config.yaml
norm_place: "pre"
norm_eps: 1e-05
qk_norm: false
attn_scale: 0.177
init_std_qkv: 0.0233
learning_rate: 0.0128
max_grad_norm: 1.0
dataset: "wikipedia_en"
Each number is 128 + 24 x the weight over its row's rms, rounded and kept within 0 to 255. Layers, rows and columns count from 0. Numbers have three digits each. The size before them is the row's rms in percent of the matrix's.

# layer 2 MLP down (transposed), 2048x512, rms 0.0333, rows 2015-2047, columns 384-447
094:124103134171130150124163137116153139134143169093156128088094117114086114149155110147181165120165147122171142126122135127150126123159122152133117126109148164137131144101107123093148115115106105
117:135155116112124120108112111165140112081130140136123096152118093106127128127166110113161120178144118130083137070123125125141142117133122176080121152129136161136145152155159120146152151128130113
102:103161124085090174135136183141171087132143157121142118127205136126159125169158128139150119155108118150148109146140113147079123124129125118126153136119145105086113131108117134125107147150124104
080:110148048147136114146147130129100144121088132093182161119112094141142114115166101144133122120183126142148155121157126151097125127144138165102104183107153079148144134127109203135108081121150112
095:060160159107118165134090132158116118118140142152121159161178144140149184111122150117135135124145128150102133084098147128114145125114128125125112110129145127119113108149169133150122170143127137
081:099148133099146107102101080141127172154105086175112145126132111131138113106108116118126174105156160091120144160100127125148163106106113158125086101105136110163154146128143125118170114120160091
103:103170175117133127098126104127114160094145109105119141139126164150127124179145126119114152108151126105133115103150137084104155100154128122089105083135151127141125131141112104122119100133143104
039:135162113137126129114112085103155134076161095103148090148090176102100129142125104105095180147153140118138101163096143086132126102149119137102153144135130143164109121156118129124104116095131178
098:119123113139124142108100153114137067170178112149120106117099078139096145129149145129126112139110148211145163071124109132130176123114119145128116123141180121124120147112107083126168172147147120
053:096148132158125179121128106139129125116096146102146132129108135147173162098169108060154125134131107187142101113115104142147129144087124150091117096107134148137171146138109153115152125098132141
123:149097098140090108099125110104154136117127132123135111115126151082108130132109145103109136170158116112088107112126112130123139122144147115113120136120131105195135114127112123109119114107101138
094:109136121112126147104153152147110152087109146120105124124150161141152101130107115133175169151085120139132131109098146147120096099167109132139113118113155135124106132122137149093088116134134116
077:111097169141136133147109105109130142123061084069129134129176143098149090113118122166138085132127139101143137160154091128118155160128167130134153096159077125121149145123135146126112136143129152
088:081129094114112152099146107117144120114119157126162107127157119139125128112094173169133128114107141086139116138121115125145130149155144133158146130142130115158146082139173132093121134101125167
117:146074136145153136089097112123153164093137095155137112094123161118127119117100166130127158155150125169154160117150139104112120141139150164131152124127139157147130127124160114097095135121114143
085:088129119119126124139162167132077158105116135146113118145158115174123127142165164118124143112100163125075159123138137110153127132119135124108147140146124113123124141086099096101158153133158123
077:143117148148103095149113105140135116132150180155149152120132172077102099155107128162147148167125120164124118124173107143158082158129130142077164158119126122129117137137140150147128093122120144
094:126108174125120152135110137160132158135126130132083142150112095135115117086115161133106125099139105185092114096114083127159069098118120120128142145097112131118157142117135113120132188120103109
071:070095145139100112123133110081126125183121195151124130126112112112158138184125142172061167128117135126154114091110093120144137141139163067133136088089153166136109146112103144137146179083122110
051:132136148107116109106130136141082131127142108113137131165102134133131164171136116177121200127168149133127107148129102150123125120141139142143149131121139110121140116138097154124122187120181138
091:106123136152136164152195153154122115123125123120145135145136152094156134146127118085160133147111119098116110123104072135146138117117131111150124106156117136098101149128161094098114115132116128
098:084124148125151208081101111125139093103119156119116103112078078137198125113100115163137127125125127141118134132103146135129120112145134141138121102112098124106114140140136100126157156126152130
116:108136114107146114125140154136101145166075156164091090117107123141151153123114108152140125116142156161122129115126122152086093165112138120136130117079111140151168132168138105074124120129169129
100:155084121101127079130096108135129167143122146124102134084080104119090126117151111130129107107083159136155124166122118117126124165147158155127133141104157147099114131140120133103111128146133098
087:123136129120143098157105132146102109124124155107172150168128171120132110116101133129132127142156157116137064100181122130159128138108128121113088151156146111130080112084123149124138107126136123
115:135161100128103101157156143126132146111123116151161127087126109108187089153164107134153124124137140132169089115134124138124158128111095141115153114107114157131120122107125118137105121136111126
144:130157160153160105112123097145105132139090143117150155094168089116153086100091117121170140162115142123180103135112103118111148103084128124163110114102130133112123151083126109161114139107121169
035:125104164121101096100104117097125154133111132132149110116105095146117125157139114132157133097115149164117132108120127111144117105103144107148113093137168123084163140142160171122087093106114195
114:122111136159118121139097137122089127151141112123142136143120124145077093111159103098110132140137118165165106155140124112148121111100153139126152127104129117090140124118133119154172135133127113
088:125132146147153139061108178136117110160134149163143097102132126153120092088104156138154066137090140085130108124138118120157094181122113119126135121117116128150132108156113118172128121105151101
098:120176119153123126101116153117097136104109105125108110081178137170131146135120152135126087139124082086123153114133197128129099146086129128105085135159130165134165134102076148145097156117109115
104:147115130167133144105137152093154098109128138107144102114107139134111175120118121126142134111137125097170119104122127101116124110124161101125105140150080185074146132145128125079142145135111152
097:143122100151114161133108130074102141117113147112143142116107110133104127135085120138161129120098091145144138138126121099140141102136162173124099140135113160125106119138150176116155125130168117
# layer 2 MLP up, 2048x512, rms 0.0333, rows 2016-2047, columns 384-447
098:124182130105083119113120080133113136129142119087153108122141135131140092097106127135101108142112110105181090108129117145143090144100119151144114130113122159133123104131101095131120087154122140
100:138113110127126125125124148114165098074101114155100119125124100108157115119128144129158160114107147090121112158129141146116144126102152102181121114079113175157148171126158099090143117108133109
089:150104168121132142124167123153092147107162133125122120104152125106142153106108124086176132113132164111137094149160109103146087116129133164158113160156123156116169141096092153128108094106138101
094:152146114115101062134099108145118120129125115114108119160076101142108103124122113156138105155110154130122100100097140127146146137137124147091148122123105134135161164129142119063121128140137112
094:160164119179139130173172120144109139146126132142108130147124145131173128133127147072111173152141109121090141124100116121128143078131099148124149163113116147116125149144060082133174142116126139
097:143105184141106124107140125152106169104098160154092149124148120088126125118134143107158154131164105125121119108140141140112135151122137132141143129125186127134146136106136145144122172116077145
039:140105132112153151140116142080112130110135106127120119148152073121114142158138122129153156104120116132099165103130138153118126187114105105118152111119151126142159117172159145147142139127140140
089:186104152129140134140127140133147132144098124167147098096166102109179107112160133142157137096116187141135163111159083146126102162128131133119123147139152173152111112103140116093144100144172163
045:149139141111117143121115188145138113131122101145123146126128085124151094139125133161143121105096167100058066137105131092160173153147111146158138154134145162138144106140117172123154199102164118
121:149142113088112119151133131144139118103150170109079089142107162121133114172114087127121123151147104108084138123120124138167181076138119090170152095168143161140119123117139177133131150158083148
092:159142141155135130113124143070112115121120103182125091127080167109097144127141108132177135142135145133120153110129102149167098096112127151107108113121090104105110155123154131091134114161122136
088:150102149102125100182161096122125138129132175155103131139100098143121134142153183130112160092131116121148104125088125134156100161135161104138133126161174124119091129144139134105136144103126102
095:151131133120129127143132119132129118138133119148113121134098149109140090138133085147135132142116126121121089127072157104118095136121108143149139124152097139135112127134101155110142087111087127
124:159154130106109081132146099146145134132170120147115110146161123164146152166134168174150155094127133137105124202087161170100117137116156132117104122122173113134134146212134134113166143127125134
090:162123153138083116134119134147109107134112124114156147152122111089074108152154105116148158122107151200136138109090147156161138154116095088075137153100119160118138128120122141112159161086174138
088:132081135137105090164080112148146137145114116145133091085115125119109144131137129122166143092133185179141151141144108143178131128121102120107129149132154099115113155139146123117131105102124107
100:116147149150139140163144090129125128142112154111135125114105131142090147156113127126147120102122146150125138146104116125083140139186145117140113127139150122126118126135089129161125110124132131
071:151135145118147121168109099132103127149087206116139092101097114121193131112151147129136126096128127151103100156091124141114079166144114134157118062080102064094100132124130120119120120136082108
045:135194145099136092132192095099111139121108107077119158151137113135161152104129125149146144086138158142139105148110111114137127088140111089120134147110132109126104152148097112121097154154134103
098:118118095137149148153169104125108121128155156120141131134140166107164121105122127148145132097090108181109119137065154132150140140120096169129107132129148124136129114131144127160135125118101110
101:173162174118108166153141158086170147133114109163155173146118112153145106099096106116108142091163136129113095142161119111139136117105135119136144160096108158123132121143152142143143087087103182
105:101154147158122123136121126133141128139151111157141131096091172139142149128098137123127092092139176117092139139107163116092084095136135129118133116099121105118113128117156161131166149129115159
105:123093095121136099143088150152130149087123126129149132143146123190153106090153180096160111126109123107141127085083122092140108130139099082154104121118126128110130173094136153166088158128097155
087:095112192139081110129100126096134159105162129159085105122169117121082114084097135123115144073085099106100141113113100113087137083125124120135144105115095132145126171158105133140099144148149095
108:150102156125159174109125151153116102124139125108114134114125143145091131075127132102120156111116117106131154102151133155071105132142192121154101116129127113079142127160129133143133104086129139
119:163137145125115153163133120162149129121150154105146114104163109096126111134086135085133117141144126113134113090098154162089130106117130108119098111104172089156142104136121132108135136150139093
025:132132119120149134123135123170088121165111096184102158109120092120126120104128122140097178101142141130105097148147139147147127116103159103108128169153136158144084118157121104147116127136089145
118:129096122083128146073151122139118169084088107109099113120145102072070126171089102095115141143133087141132153131097135149139154124134147122155127144138103159130088187152111124137153136161184101
093:109131096097084134170139084135138136117143122107125124141127158095109121139164120118120142126153132168150106158169129128107081094073093130142132151090149181101142147139124094103124146124127129
099:098161119133143165155098122139098127123096101176113090140110101070116158120090118083153116134133141143113096115140094139127094086106163083152156166118158096093177154184133149089121068126119118
106:117129142126121076148124133130172125108117102105167123086175145161117167159150102134112152094161137134092167142150116132097130109110178138159136149120089150159152130155161135104131169108103099
101:144107149110122110079118140100144087124134148085103117112105132088105118124149130103095120120121153146139131135140173142129137149150158165146063166136101091107113123135125136151139113094131130